Each number is 128 + 24 x the weight over its row's rms, rounded and kept within 0 to 255. Layers, rows and columns count from 0. Numbers have three digits each. The size before them is the row's rms in percent of the matrix's.

# layer 5 MLP up, 1536x384, rms 0.044, rows 974-1046, columns 192-287
024:119111140142154152140159099136134134108134119121133149136084142141146090137086131140138129164133112183128123141125135148120119164141143167125147231182119145136103098119129166143143111152162134113106066129139150167071103149164108082105134132093118113094120135102137143119140108116111118137
142:162139140144109111145116120130126087131146139134103138125118164086166122192111115158114158105143138167142130127092143116105101137154116126115186127086080133137096143070141116122094121117117127128109158133119135141113156127103123122129151108127090143131157212154143141140141113094140125145
136:088112159112093142177073093088122126128134154151092155123086124165113130147116113108166161143096144148148110143129147143154172109143117128186120121115137149109093122107143118225151168120110137105105176147134112147123133148077143125112158101089177128152115124097113106112160144158116151163
109:156133135125155100119140155162141071075140141108129120145092113124142126140113163095151114116121111127060164127090107120126144140138113131155124132119086166166134084130124062128128105125148141106097119159143132105075139102174084106124124129125114145127121162140126134129112081120110149146
026:077065168142151118135122117149151123117095108078112170138116135136138132139141139164090101136162117147106099117131139124123117130134122131169104143131111152115148133136131154159128149115160097083111167112143118180122103146122123161168126125138131166122150150138108149134201107131130123128
136:143133190115090082152142152128123110154104117124121137113130084147115138098186163122126090109099120113160138069145168158122148140086146137146101146153178129136124129140103100161112099127138116114149128116096096157137148128077130118135136142091150115131135121083126088138122137078131086145
131:162134189122166140102167169126129092106091130172127157114140112137122101154118155153127134135149112159140129137107180105139134131127148116164152137095096136148115150100162101151142105066122122079101133097124151150119161099136114115135091149118110080167121122162139136114128084104127093169
153:117157132110166125117136140115167133123171137114146131126163128116165123127143156144096137120130108117130164108149085119154148149114094117122143110082101123117108107126175137130112127124184094127137158162116132142119128075116135110148105138121138163085101124098168093181154099161130163111
129:130135128113129122104164160144156125172108117141125104163122098082129161182129133144126099118168132108141142143109130112115102134159135124086162158126144150138098122098121097138175152133115148087104170129109076126137132135128152087140133129134112137092148154115103116136103093085167096106
140:139124177157158094116099153100126152104103124091124148150065154081154105125099133116090114143157140139127088142077181164160151143139105101147186117131128129150112090099110120139125102141115087081120128163120093116153136163107132120119101095170159152129102163181136104109114096113128101145
044:165129122101108139124152134111128128139130139129114151124135142048124138130156101137156126123130108173114162089141122179158152149101128148154156104148136139140116109127147115157146138108141110096099109128117097117142132100121136087103145082099125106165130159131136069171133151143172138143
096:112149155120149104139126154154109139165138117087140134110106128140121129143123117176124123165145135169106132148125125116140145148086099145121132083090108124127105112124128097138128120126087103112149159109135110111138152122107108110139148103108129147166155175177169078120134175111132139121
131:110126118126128065166150131148087126135059116141020109109117131123121112127134105113111109118158120121132149112099185117124120087154124158106138151119128128124134123124122161136107124152109145141088157137108157111135153076126058148130142109204135124189200133110140145139117150132140139137
025:155146111101109120148138130120132150197101105141118116122140149127142105091121136123107162167110131104143138120192158133103113110147157133101106149119111125143156206140130153143134112158089153097182140108132125169138120139118118165156095152148112109105101111125155155165114139119115072099
029:127100126112130089145119137127141121113125143152117131120158140167122139108113127124139105128129149065155167093171096111099128083147106141059120125082123111133133203124146129116115078122096096105139121121149113137133178140139119229144103122102119123101128121136155132126135116130112101112
033:139150174091128148138144135130114132127103119115115141121061173119135146162114140136113165160136133139117103143175147166136122133114150111141152157196108116167107083129132137149129109152137127103110117117153115107100122164153115078122119121089170127121126143121156081176129142115116110146
115:106108115138172117131140140135133123071139158088159113121145137118137143080174097138088110083121092151141165094146143099162129108138121180164117142127108152137119141098160144131137144119149071117127136103166123134179125090133180120133103136123142161110157139108144138143143112123186095136
024:138140157101058174110109108134115138126093128097112112101153132120127083134131111133105162139119117184123116157147103118145146128118141149126137151142123142157079138129147075153078139141096126139144104104133160138151177150125111078146143113111166123147134128120122126162084133170159146126
127:141119134086110130145120105127162119139096116142140154115140143116122096144144174139113140151109112107132113150114151143116152152131147100138162138135127134078110148115083107167137147057116113165143159130086123133124153119127057126129140102179143106144146115099133114114142138080124118106
133:122123112133133147151134122121092119148166102137159161143140137140152157110126120158135157163114123170145150106139139127114129118131131135159148142147119118116123131080117137148142132168130105136174100100126146052097139114130116130121115136104111170127144143172094137131146113108119104159
145:094132162127127110148144121123141116112108119128087159135110087153104108119193123085109142132137170150170200093104135136122138105119131128154126135123151133126112126132159141126156138141131120085139137165159128106115148073160155133128140073137120093136186111112134110109121076109155126156
143:117144156107126128096123195156114097106126106114113116126081129097140109175152166149093136128163130120131130139133123115146147084117108150129148138070118130156128093125139167141136143117138093111129160151100127142167122162117124156134119123155147153103098130148157131148109103128143124128
030:172061077094142128105166131080118154075156148131107137147141111161157095146160153130106108142116114144122118113171082090166166144138119164123104164127129123131134166144160111126151095156123140146152128113143113120149106135101099153138109147139110118144116144114097124117107143139146129137
038:128125156089161128120137140136112098115093145063088152104112119124148175129141130171128142158095111136120147111094116147166125132128118128091128142147116158143087072132128079139168178148121118102133141110116102146096149140144126095156148127123138158165165136132138088130131130143162131086
132:168136142129111137154112173088156170153100115163091138138096125152128137093158145128084096144119131167129161113132166121116109138101100059132097147141138133118112104148117107146146155113104090088140092183154151133133119085100134121130149086097106120155173137126172123140100086072116104160
126:128102160118115166097111118122106146153090107124114168095092128160101142087130129104159121093109171128157154134108117159126152148123149095130167126130140134130130117141123092175107096106095144135071159136155120151089131134076101109134124098115158147114141132152106085139107119109090113130
109:141140176126145125141091125102190097089127155111135117122148141150161157120067092121103102125111107152147114122139120101131144164110135167156122150104115118170118139129121159128128159144139130121126139103126156134149158116154161123126175142121164087137129154153119161133144161134158140102
034:147130097121155139118156168096139099056114131147110083133121132116142137172132103148120167130128109124115108109147094138147137122085153113139151132156101103122112152109140085123136113123118120136158108129127136112111097109168096063180118090142152121139133142118103087140131145139119191141
032:103100112146112102139128119127128127098162141116146169133107157167125137142180158136119092132120125116093135103118121122137130125142085118170105127089120161119126168115131129125132106112162116094140167128129093204111176092117136152121106114167129159125158168131136153102131140135153152154
073:080150156129148154088104127140110160128148101151124159104135157168100149163097116130160189151140145125117120147150138178097132118114119145137109119110107129085138116114134162133147157178132123137112154139122105152153139144171109114140129102149125111098167103123130150132130130096091092065
111:168121158154158156131093128095129081102090091126128108118092145138135167162082156134143171096126110102123161127107133132135161118122127143120120128102124153083083114128107104162124191122090140119059138116117127150132112112079145117128140124118170123092150157125112103140139110172149104118
123:095172100106135089121182143142154087136113126083097098145125123116122168167129148118127145133123141161087147123111128126145150148090124089134133101126135124173077164109079141158133118159159136172118139132079138109113161115165113106117140143149151144174126084135142154124160129104142075125
129:122131168099137114151139138122113059136085101104080112118134109154123140136112103075125147116087117150150125129093085153143127128109139113153115149151123151162094144122113105161143090167177134140091121133129111141124138117122128126135140093127198131128155106107120115138113131126140111124
042:173073115168117114119103123118103165106118174132100151108176164112132123118156139164108155130149089126136150138143116133117120133108088107107117117142112119116157122145143129129171125137110116095129176092085113158142094138090128136149144119129138163140150163133078139113154156169146131099
160:113127130149135179154129110139143147109077114135146154187170174102125158165094135147172111157086151130166116151115131126148121149136119110137127144088120117117106141124169103164106115146121109158134109074073157147122128170136132120122127117093131075148150147138149106129153130094155108070
114:150107146136138118120131129096129162157114134126122139164115143130092122102126139108116106118120094101145108148142134147182127125111110087178084117102137148121128112059160165145147134116093101102125154146151121117138118119138111111121138106127144192172118103127098108091119153127117140138
120:178133098127155115175136152118173132110137162087127114073146101090103119096095108099116102116120141176119098140125096143132125128107128156128102139116115138120128116091110111117111120128115147157125106140169098062155138104159109152120117110122176119150154148143155148170136128140119102079
120:110135134090148082108140122156121108081115120100131152095142137093174142135146125097131147121149094125116135157158172112102175126080143132120131144119166136108138104120095116166132114154107098137154143140123097137132113117075117117127156119131164108111144122145092134113129148141144151126
059:126129163083132120135140156135132120149104149113095152123098119119137166151137154171115098137145141105136135129101144113129149109137140137104122128161107151134151053142130070149157144120123109101101116120169121084103148176159131147141098095097143138165154118134169084135111116129128109073
024:091103087104128115131119122132157133097127097156143142165114087108125111125128112131161150132141101120100091113129148142166163155114103171173093143078105124101117168128135147110076071135115137101145111124113153139132084077139099139155125123151172102122104115125110137133147125095139123127
050:141120170111086070123144166149123115100132096122138106140140113122131155150159132174136127116122157125112079109118081109130148140108115171132107119162120160128095114125126126123081138158144128114118122118145134096097225138132148133121152095137147102150151114137154145115120175146110148087
077:143125140119126152105119129073096121081135131155093164160093090085123157136151133148097091107140071172180130146140112102188131134138126109157162110125116113120131121144145095130100143107123135109080096143122126153144134157150117054131094151116136134142145181141137094126109125127123108137
045:084124126113116097151113118106142127108102116146118146107127141075133127142147143105119151129110083116136185110187138133142138104139177096100167107131148120183130145119135070151137187110097122096110154130159118096181164118092132126119109146110128126139125088175158081183130183165119127153
128:133146084126138050128157135113125151135116136111108107102122119141132112113114123123094124134127134154129153175134139147129140160130171148134130118134130137163134141108131131130146123145102126123118126123150154079139162082142121105122160132119148075150159143157128157152062165134146121138
117:148112144099138096147138098115094120059142099109149128141113101132141168089125140148170115148117118155110114078113137194122163136145143139153135109115128139083091159150083102188143141111135114154095153111101112131156138116100146148117160110108184118142155130087113121121136153150147099120
165:156136132131132117156132153119136118120139144106137115100125098106119100158118139085157139144115110117115095083113115110123179146138128110159127125111141216175125133112096138161121144109103133173123107147136115104152142122105135115134159074143159098142190102151122133144118124112132118120
052:129176145071144141099136093147180163131127113129162139154158140071134132072144145145171126115117093100087132144113138184144154142130135135102121126125134153108090118111122148158129153164046110115156129119118116115134111141130145096119161065082133128113155130149151109143166124129148094119
121:106138133097110127117133074080155101141088098152104118150115113131178176187162111136151118126130144115147132144145143072135127118147087174140109110122147089138142117111191102133119134142103127112116121149135101138126108136118137118143109167099165161157127114145179159110164139130084116143
030:115168141090158089131155148102162150094118130103135089113144171120137136150089148123144159106088132132077123114183120106146142110102144127130115156114146138160078168125131089148168095143112129115148167129121105086105130088126097086133119127076109144152119133141138114154153133112139131145
128:128149123114135113139150168175122115164091089127141105102115101115128119126099141074087093146099113147096060185143142149064128105071150106158143121099097154131145138117118137126121131076159103124136120114120094112131149129146071126116131137098109134138141152143070135139120163065132121141
140:124121137113121120098106131161140102126153173138118139110180148128152137127132148102144097121130129094136108101153156129151158176130106163140101130096143125102099148130121159158145163119139091155176142143167156196123105164147138098120127153114109157118117109130114113154144135097132121131
027:105106109144141089132128133120139119094154111111133142140092123191149134133130121119113117122083173082141121115147121142125143140118142149104140104148154136119044135106114122138135093150172109148115091128146150112066109102154151151140136097120138101156158100163179131128085164131135142108
039:124119140112179179098159129118128139099097158105115135130134152116164115104126139143139140138114081145091139122106152151135152131127135124138108167165115126109080164100144131157148143120099129055124130116112108170139162143134122116131169099065106167120111135111122127152157087099158124161
037:093110234120163136115134111117128117089127146107124079105075175135126129144078142104130116130140155139122114131099132098137104130150156160111145147164136112139153092151149099138101148108102130166114129113120130073060136180161075076129102108095139141116126151137145107147130091099134136160
035:060080106135171104089101150144146120104098123120117134135114078147127152109132128124117151150096125121112104097097097109176142120135129148153108146101125140126093197122111119132139124154148122091157089140157117118098176109129114152107127114116141094144153125144144110120117137119147130108
095:140129111136187118107124125138088130108153124130117117168115161152087163106090098157118113155124130136069174135115144151139111140132093101132170120142163135095141125162128139130122160107179128125135133160091099171161131140165124120117127097102119169124156139091142139132141095059183155142
138:089128128127155115124104127154147121105130109096159090145116147090186111103111137124113116118133098094132117104107140150102088111110147120144117121143131141116114122115151170122132120150138118117127099119127122138118116108157120133149127111132126124111184114121142152188085145118139162101
029:136125217152109119135106121173108140143095127090105127086142149103123132121137111138118141148135161106145122130158143132107113134121166130094162116146122139149117076116130141167132177113117111086074175098111097116160119152136122114089147125091128158131139122141133120148170126142139134113
034:130149110158193111113122133099116139122140126153134117117144134185133142086112138130135096141140122065115150109152119122119100138149153133079073156118136133095149169146124171097153098130120130130178145122132116193102104127138114174186124140141104143107130162121153195106141113109147117119
026:180094102107094136127142131131125151133104124097080154121147142121118160136136107142089128117101115163119095126140169123133146123131120097186145061139120137126138135089136137159140136114128123091114113114118118139172202117139145128082130104114153191156163146134114111147160157170144152110
101:152111158117138136148144126108106128101118114113106121140129097117174123164158138119183153132099117132147154128124106094087159131118059111097131189114129137175155109109119094128138122105117139121121107146175154131099133123110172124121086081150153138141165159125173140144130139123075117089
131:088114168128114175099089118118134117128130082141108146097130118131109118121140138106129141135129133126130148126112160136154125107131163136106136139157109144138088105125159149166124119098161140087099187128121110175124125141104156107117156132122139166142119093178138135126141122115065107148
106:149138136128144103139094153152130131099105140123134117174139176095093127150106144110130170111084102131131123104108144116120142148095122142127115124147164140160128139105103131126140144130148107113157092148113160137123133117140106114148110098117131135127144133131141121129118127098169134182
031:150090205182132148146120137139117143132103132120100126121098159132122122126132140131109148149146146138148103150154182105135112160129142130092171156148122121161174093138140128159164172131134124133094137093137157128191130156106079116140126154118112151120110153138119103136120109174143125115
030:144110159098114119135156125108131150116094142112112145109161190084124118125201150130087123130124097190091108113125154134149114117142141113134182127154113156151119101133153112154180153089121124140101099131130085111177102132109106085142106132094135159131134152147123104132180113150121118123
106:135130097133145148130109110119098095133124171111120092157122132140144163132105148138170149113070125128118120136096102138152114161149114109160151121091138137160103070145148131137141167179176132102103154126164138164118130148150121071114122113132139136141162140126182169125085101139097121133
153:144105143116120148108122135098112147108114127121145095113129152103145122121134148134117123120081140051111149145110186113128109156166114169131178157144144178156124126129189143135146159118109108126131126109161144139103104152069144091129108117109108106149117176145147155204128105109149156127
134:139133136123108129157131131125182122081106179145142107104155141141204147154115109127109158128090111132158112136137127106136138182149119159162155131080080142144123154082161094132134159121155129134129090133134135130142141111107155131134153144089106138106116156115121126140158116139176123138
154:102125134096122109109151098159128107137130147162130160128153127094152125139149109111117100164096160124126125090119157161163131188135066087147122125091147115163072147095153134161149124111121130129133141150136115187137155098119138119134150121114118150169115104152153126128155127111123134142
044:113139149121120126130118129167127132138139125124143135119093153167140127148137133129123137143138134178140099132085172117108107127133151152151140136152112134149126067128112159163158134138165157099112093146138139115106150151138157074103159086099129150091121173133160147126132108109118094145
114:112071141130143153090144092136103086125128107126153134080140128108139127086104098106097054146131124139100125071168134124189119118172114170135112115120125091134080141166162138140130101147154115121141165118120125155138137135106125123152109185136180151137103083130073143148102127133096133085
145:126111146103161092154152165141149121089150133069127140095131124153148128162124121148108166144119173146107122092123120135152132107077096129159123127123118169133116130120103119133144145130187078142150150127096157140070132080152105129134124131105115200092127193105147119124135136097099157145
097:129152119144105100139152128128163123131101128103105125096111114135138165156116149122115104099085122140124085141112082130142115160110121112152130123141110121178133148135139093107137094152150124133069080162175129143117133123114172107130133158105151096125151132121111134153150180120138130124
# layer 5 MLP down (transposed), 1536x384, rms 0.0251, rows 974-1045, columns 192-287
019:107136117163117119113126118114142105146126110125108152103174096127123156087158118138118136088158130075130129109126111124148149129120129097138117103116120114143117122123118132156155106109108155163140158122118120113177165127092121124060087139164155142178120070150143127151105157163155158145
141:147156154143111134170094116132136096115163106101147148108096139182118107095117134121137107144116130120090122116148149139087128151119094151149108103132132136130154156185162145120083141130175119150164137150106104134133100163122097183114131118123147078100119098149142133168118176141111112112
133:152139121121134074127158128128129146116144142156143134141162141154161153137116197148145130157157128120117093128124130124102139111103132134151160136099118141123125117120120144116120125184173142153141100162112180099137114084140154120116124163119114125143071083095145095106135161127116151109
095:103150108131159143117068138123082175139096096125135146106125153121117133108101131141096127119155119117163107148197123128145077130143101121123137150120137118083190173132113153144146129141121167173133107119174123155125099152155152167078137152158133165134123107130129137150139126125131097127
018:154125096157116133136160126112104116135145121172131104128127128114132090137117114125154115132092163126148116119143104142151135161122153103112174136130122117145140136085090092110146109160138151134169108151128140109164116124148137119067154119151119089139121109102143086047093151125156109135
128:157073111117147129085140102158125179142092099149170106123193131115147129146121096110117142167108122128176122164137099122105143135149102131147098135167120130121131110114113142147142135110136150170194105154149148113113088120150137120115073099151125127106138104085138168159107154153094142120
131:097132141135120112146111114148096127142137115083188103105121135104136134106133093111193116122101138153067139095118089147115113121153066139137098139114103119118137122152128114091098137126090152129170125153131101171126101110123115176122141118134124156118118127097137096141100145131124162120
164:115107121112119097146151140169125131114103123154046105111107142087116154175118131157114150136178097124089132153131166131125107116137136127121131162178112164144153131117071136177146067145129183114103141157099133129132108114138104184116145157179137113152086135121144160167138146131094127157
149:102155122128135136137140089142105095093114149092130147115153165167119105090158112117140146134102128140100133126173135157136147141111121154141075124143143108120167159160160161128097109126108120167154086135171141150126108126159098131132097122106156145126141131150195170135143178152127138113
166:100136097119110136161107116151157100127157153128152096130104089105140176109108109123117114133136169123097102120159075138119126120117112114150065089122111074191149148125134115110109193104158120128123133054121119070124134107147132142143121118116135076117141109099112077148106148162133138124
038:149130104084158114125118143160102159076101121096137120137106104187098158128111155132105136122121114115115141157122150139090120116135108122137088168079137126129139101117093124139121112121129139145117127121147153136114102130138141133190075152148101132108152135147114181078086143108105163134
086:113121063112116123122091131106143110093135136133136087143080107112114133127137131103115126126135127102112164101170159094129115085166132135114130129170156123131125124135127113108075214085123147113127105129116140137128120129128155138136116110102114122091121092104109139127133123129121117129
133:133159115133124156123130123122143132076152138097198101133124144153122178140131133138160140146115105145134122137153114151162119164107141096121091088153108095119162146138112138110139096094160083119179105133131083137116091143110123104122127169109139121091076146144133112181158140149103158140
019:085137126162138130121130156148107131110132098107127119131136112141147126127146150149124135104129165124145124154116108114149122132117132130161155094144135135116109093140139134142108123088155117141093148118133085132158122132102117122089147171126172151135136145141100140184114131152155170126
018:146163112119145122103172116127122133125135132087126149141121120138104095133136146156156154113104147185131087152109175120127123089120109116151128113153124145127116088147132107156094177115120138114138110131084110080170127069105145105095142164122150158145106158095103142122131106140155132130
024:122113088141102118126098123115144142098121143142152153104183098124151116121156108132105111076110130116115137138116104140179150146154106152148114139118155141109124135127130114171138095099130135138124146143101157115115096115094132162187133126148109130161136103167107138154134144106132149142
138:110117142119131159130170118111173131134138120112180165152141111109164098143146147059160142177159153149159136150135060139152110142145132146110109106138170102144154117097194116086124123145082121154146077157094126106135093111117136135113151112124148117115138130159146121108134116117140130137
016:146084122122117128168145128110164139129130105156163159139124097129126161135115128131151115126148157102157096113154158137147165105157133122137122109136165136154121127162099148055094111119143107079140143120160135110138116117122138148150114150085099159088105128131120144180144158087113105139
142:117054137120102189133122111117118104112182154148193072135128109120154142120117084093157145138113111122168117115142106144133142162183144161152105126122171135100133175109151125095127129166105142105156100132120100133094111149127144109134127146128127085114145105142146134126127112126119098121
126:154121115141079096138144117093150114125101116145110098110114128153124166127117122094155127101122118084128097136101144106160152142143147150151096122128127163123150163143129117089120161135121098128064147189091120124148157175094154170160124161126133124151108129096132145152099136104134134115
151:165104106133109095156119123157136114129146147119192102111127101197166119111100180128151157128142083103112109130148138118104132109120099122128104102149130140189127162124127112145139147121142124179121104122092102147122093184134183156118134141118139134076067133126115144134133153106109121155
161:137134164139147124086116107121153118101122127158119129131139129143066145107132092125141143092113129133127111106105108168167123134090153139160113139159105146092135133140143159113126124158105135122089179107153088109096178108121111063137091103080143161144137132080158122144153172131144141153
024:121166144110111142151108073138103098158112086130108141115120131147096104136102132125175151116147165120111143134121131144124078155099138114130151116127119132153099123144098120160109132109170128131105127130121135136131156126126150128105181115100118150128134128142156150148153128156134113144
030:149130111120149133164104123139138169134149087170154108141118136108105064134076111081133135110134135144133128105128162115105133163138172083141146143105098096121102129131125173129156097143122149130118138150150172140130112135100127147178148107147129115115100086108132088110145116118095137155
135:107148124113110141130080139077123114136192148122168129092122133118162099118088126121132155157144124116125095143152092172142138128125119152135126139097103115157156136116146142164105134150142100124128101123092134179162109201136151127113132141130140131137047142101155139156134152145119104138
145:141111093125107136149147153115113106151107120113127148120135082135119154117137105129152115134131115130137158108133083095129127105111133151129151141146158136120101098134119123115147096124120125130118145135138182109107094143151097138132105122159110112136107119094143167148105128120134124112
099:081099095115118150171125094172138127112083137110140111134126106119118084135125110137123108156182099138122135140104090121107127075164108105135179153115116137086154131123126125107147091114138099085184149154146118111141103151145156120090160126151139177114141106133105158162136117136149156083
029:149114150141123131185114083127098124131121170133154150118115127121124166134122163101134127111113139141125117159117157141087116080187095141152087128100144155150093110142102150147119160130152114109103123145128185108159068124120132132167096136154111135129122109148147138151147122102148119137
023:122154144142150120138159144111104104157104123136105067116140148123121110125096093112127151125119135140170155150119137137084129152119116107120146133154120100121132125138108146149133135185117105118129101120138116074160127167130143098089172110160101139118088098130148090081134131111128090122
069:171134124122102094143139118138117065163116175144130138152157100099098140093130154135094096151130126138143128136103113094181124140144117144118117159175162124156123072151152104109131050069101107106111139147109116142141090125118123144076121149161125149129090137126135100160123129169128148157
115:125080078102131188145170134130093092170135084118171114155138120095135123129137121094122147139131120149132136137118067104117108127156122103188165147117131130172146105102126086090131119127154133145115115108137143119124064159118138149106100146107138155111117157112117120125115116137133188132
142:127150116100101146120175130116161097119135115120171165152122103088134133100136168119155166109153108136146134121150150102120120148108102106139128103129102109092162125085089088094075090144058163103124117115125123141116142126113152120106122104151138116128141104094119107176195146163088134139
135:128115134111120133130106113081144108107101117121084130062154114095163143127102111125084179106113129116140140136185098135144099127129114118121158114120107093145178132082152091135111110146191118111144148158143099151131118080158121069134172121108106129155120152127131137162147125102133118143
038:135156105160159132163120094108124106146113086140127149159090115158138145147095139114111108135098173164125155128150168110129129129131138140117102123136153095146107118118136143088119113128153161112119086140142160101128122114144139164104171134175139090122119110106161086125115116105133121155
138:167121138138144092092141120167143167121101188103067144155098149135130113157119138098138119129159134155103159154159121141131159089130124127123129162131126121104149125129122174133166146142138137152089125175173102148167113139107135141111145110095139141145100097150100126101102110112128133124
102:135140122162101122117125118148144132125112106149117140102096115094145143165142099114138143106162122119146101134181107122129094138103140146135135165113118144164126110087119081174130110175133120154116101124134103169053079135125140121105129122138150102143102147174113122153067143174135136126
105:109125136144098119098107098140135111103153135193099092140104149129097144147125141148104087152132145121151151111145144133157125115117150121124148145141163127114130126137147161134132196138129124082131119130123147180139105129120111143164134169146098133134120151188100123126126169109162141169
087:140140118127106117130148142129074165126090122139094091072124099156146147118134134135070122107129122130157110099132159131128137096154142175145092135132128144185102110137109113150122140105102151139132105096103108092108168130116106131089112125103118094168113128083116116168112147141143122131
053:094125091149094138121155105134102138094151118102169084153147122137110095129121123092128162105113120136115138122133158181113127147127140121126127164094119120101103149100130143146139105162114128154124157185094102169115094113122149101149161134108115153116115098129118161132155148159121123126
017:132144135147123147126131149126090129122095148131102114125125152154118106126134124141116134122122115165170155130108120115097061131137138108166124145112112126154135099137105146147143167123139104139105145159162119126116106181109133098145125120143132124113148142126150119173112152142125128132
041:157120136144123145149104113107112137145116133131108120138129120114137118123089143067112115133143091154174136147141164127135118124136146076130143101088099131121156164174111140098151072102108125100109140130108130166158150139154113098172122126125102156079115157154123118153145108126127099166
072:110135084133134107160142172203154140152109110098183108132171138141117129112097116113122114170152196117072116094115150136120150133130159137087066146146156107151124117120133158127123122122109130141108121163141149139126085105129104177119162104130112174107146117144107122127135133152161139128
039:159078139081156137120130145153134144137144156109147136164136108140107151147111135168175107132144151132084123129141098125094140148150083159127131167137146141105140139154129148100123105134160128169138100086115125132066152153137088115150123108093145147122136177077112176104103068133158135124
113:085093151099146135123119159136123144124166117124141146133098120104141152112147097147150126145180157142116114111096144080134104093137095124176171130119149137113137115127094124124132108130141119154170130115099139120138141122112135124104113129110134166137128156103163140109201113136138129149
143:126114136114113172126143132093122084088130124112166108145115131099157182120150133080114153159150109158134153111129104148106161095113139118182127161104069123132112084148086165108153115128122123126131132126134115127147124116136112106101109151147112099108121130069128116192138127133121126121
162:134106099126153137115119136150075120102160125126133109174155068130111063114145134124157088131083145093124118074116162139132105165149147095137114105121173132155127157134162105119102146119109111123094135106148144134106107111147125128156137107163129105123162147128130102185115142146120160163
047:149088142114130137117110174092150113120134178124101126112093129169120122149101130137069161123099126160192143136144107068117108132142143128157110142130119128154145102152120122105135121126179138157102117144121147120129134133116105133070106181129152175137119143079122132124089104124088142134
114:120071159142117144166163167153079161130119134131147122103141150144143123120105161122112114146120155135141148122108116133105135138132147134076104163165116139144145135138134150127149110081112105097166139126088125126129104160128117116162153109152082112096152161103145118102097156135141126109
022:127069155150107115166135123170108150119117107154122125138090105122099114137129105151126123112120140132158155172148118123082121097162105120151152112149131160138145119120118176168146131125154103159056102092114154142138128152089157120095129133116179140154152114121144098069092123120128127127
101:107124110134146126128127134121153093116124172087136147111168171140139122171186102142117126091095109114175126147159091126125115144105118163111124174172130136146159159129139161151102090102135149160125164130143130158108118156112140121125128138114130130109116126138132153103144128109073104069
158:149131128132110111124131192135123104104093103098122120151112086068131098164156104146129117137134146117105122118165147124136151145120148132141172117115096161127125113079118116127131125138088145087105110152124132135116139163163108103136180114157182139127142182136141092126138103122162127115
019:162122154136117115128103112115117112146085147152118100125153093082116077148101135110118129119189097155126114140138131126126125122130101085124097138116062121079139130175117106141138124113088150092117141106126129127166166154124131080212137128157084158112086146122134155112149087131113123153
034:141144122113120133155100116139118150141149093170136125118095095157108148131130109141136124095129169126174124127131125099127111132132130116133161125105126113189109108141091125114153109123165151177147102128141170089113088124141129150067098154173178110149140135164123124126077136143101131116
034:141134069158088123160128131154146145123139143167149167116183106131117147107139111139099125123100144123146124124155101151157170127122098115138129132153132146130090116098096147132118120143134107143107144158139128170160067095084152175080150146099170128160148102129090135118140142131125176116
029:160146163165086115148136119090128148120139112129123077123104166099114061167112120135145137115133124137135140127111137135081091131131152112154149135109070112135123091136128124151160184114107137141107157108108121129140154140108162107181138115176143138118110125119102121094133133122109109146
096:164143134135107087135149118137148101143111140173158144148136131090137132175130152115115148121157136119159134172149113096144124123121132116125135121123105092104101111153139141109134149123119134135104112126218166138105160152109134135104123130140137116145143110162136135168105147091120113129
148:153085145143093122145115158110135153140112150117169099140140095149118144155138136121143119109139136148112149117093117110138143115137124114117137141131132160149083100171158113143100204105077123128157150142106129120152086109117109125114135121161102117092131158132112143130134164155135127138
022:130099036128151126118147143120135096094144127142138143161132095109138136133127142116118106107112127135120122117104123151154163137155114135125113139182148119120116180120115124109089060148163139109176108132142131116113127088140156135113099106148119130130129107125151123164128129141132137145
026:142154150154113151105154105102110115165135113102077132120111135127118126173134103124120150105121137166179122133150154112144116136115131132154131093149109135154120115143144100150103187130140144143115097152105125130170160112087121152033160141146215131158125110110101090143111127134132112152
020:118135163106129117146099132171126139115146107181161073148110101115157079154136125115165135156101164136103169153106117163120140159137131114096135141138152101150151121122131110102149089140150135128152125143193134141115078143141135105186154117136081070103089100110147130134106138114134123155
098:128126091117137104082134098127175131157141107175167127159143128140074100101139116130107090114129127149141112094114133139148107109140138110119094115137147122105113154165189118154122133100118114105134169101068116117151185110121106156185179132161115160132100066115137105156114121133175155137
143:167128080100096104136152177115103099132125150110129091139119118092160089132105106156110107140131139133111115128151114104120128169160124121133143162070140101086156124128129129100133127135092111164104085152146178108143144124123138151120162163157105093115168150089135129123105113105177162133
105:127110088107137150173182116120139149186151151110145139092150112078122105138147180131124120126105099142177153181133098104129118126159108173118141133124108141115137128113090117084113125136137133127144081121145139099100066102182121136158137167127122079103116132107133069102147134135170131110
024:121131041163082135115134115134136121101154105141146163102169085139138092132122134108155109113109135158114119103102091154171156129133106161141117118164153137117122136093131150100089062117160142136147133143097123166113098127120143162065136126134122142151149094128147165115146140115172139111
021:133162090143140145114088140160108117113158102150126130100146136170135146143123125121157119128105140096145141170119111158108159155142078148125136122133167130137069134108114117067119087165178116126142137118134154165116078105124149140158131126127145114153132118100123134020075166106151167098
092:134111154160136142133138139130149155145103122158152158136136147129098110135142138071096117143159129181152147107157176145113121115163149106091126161126095127127101174134118112092144140090117151120158134132150092105094107125092099139131133117102095135120124136142096075145151102125166137144
172:125123145127114143124115126113152085126172117106112139133116155122125195131125112157133143147162125170124128127121142126142112114111114132110140105150083110101157150124101111126163140155134120095104125189137143146158138098118134143120147129095151158169104121103130147141161113114111116109
150:117100120095109134117154144141154102131147089136097123161133123119099130105153093147128180110130158101119132110066158105122129123116119088112123111166145127134148149121120098116150081148144108087134118119087151113138110133133161128106118085122116096120121118078135105163145114121093121151
160:144096142130129114120139156138181153110102125125103150157137120184184139163150144100092135100120154120155144124152090101117160135102162101110134127146141126137126112109128078138089131101130141177121124129120129085121148112139116138143101117176132128115108141101126106126123139113122164113
036:112132110144119132122122133089120132120145116113108123126176117081139132097137096103136120121115120081124196107117091139145170144109120117115143097123117133096119163108161139116147086130081114160130157114114103132110197125134139097055127144132148097165153107155120148121138142150137143122
127:149113144107132134144150171100117108173135169127150140178122109135136153130142144109160144138141116137182128158112117157121109118094114118120178168099143161153105129096092120103157104144096140137148127150140115072112125105124160139118146117163072144149132152143182120110126124121138144121
165:081137137154080089133118144112091123144097117089133123135122118149084121117133101141128147134130160154133161133143142136104088119113138107123117117122145117136168105138157132154076110120112132138124175123119139139168109138094133136111179124156138093140139109152085101155138108141155137123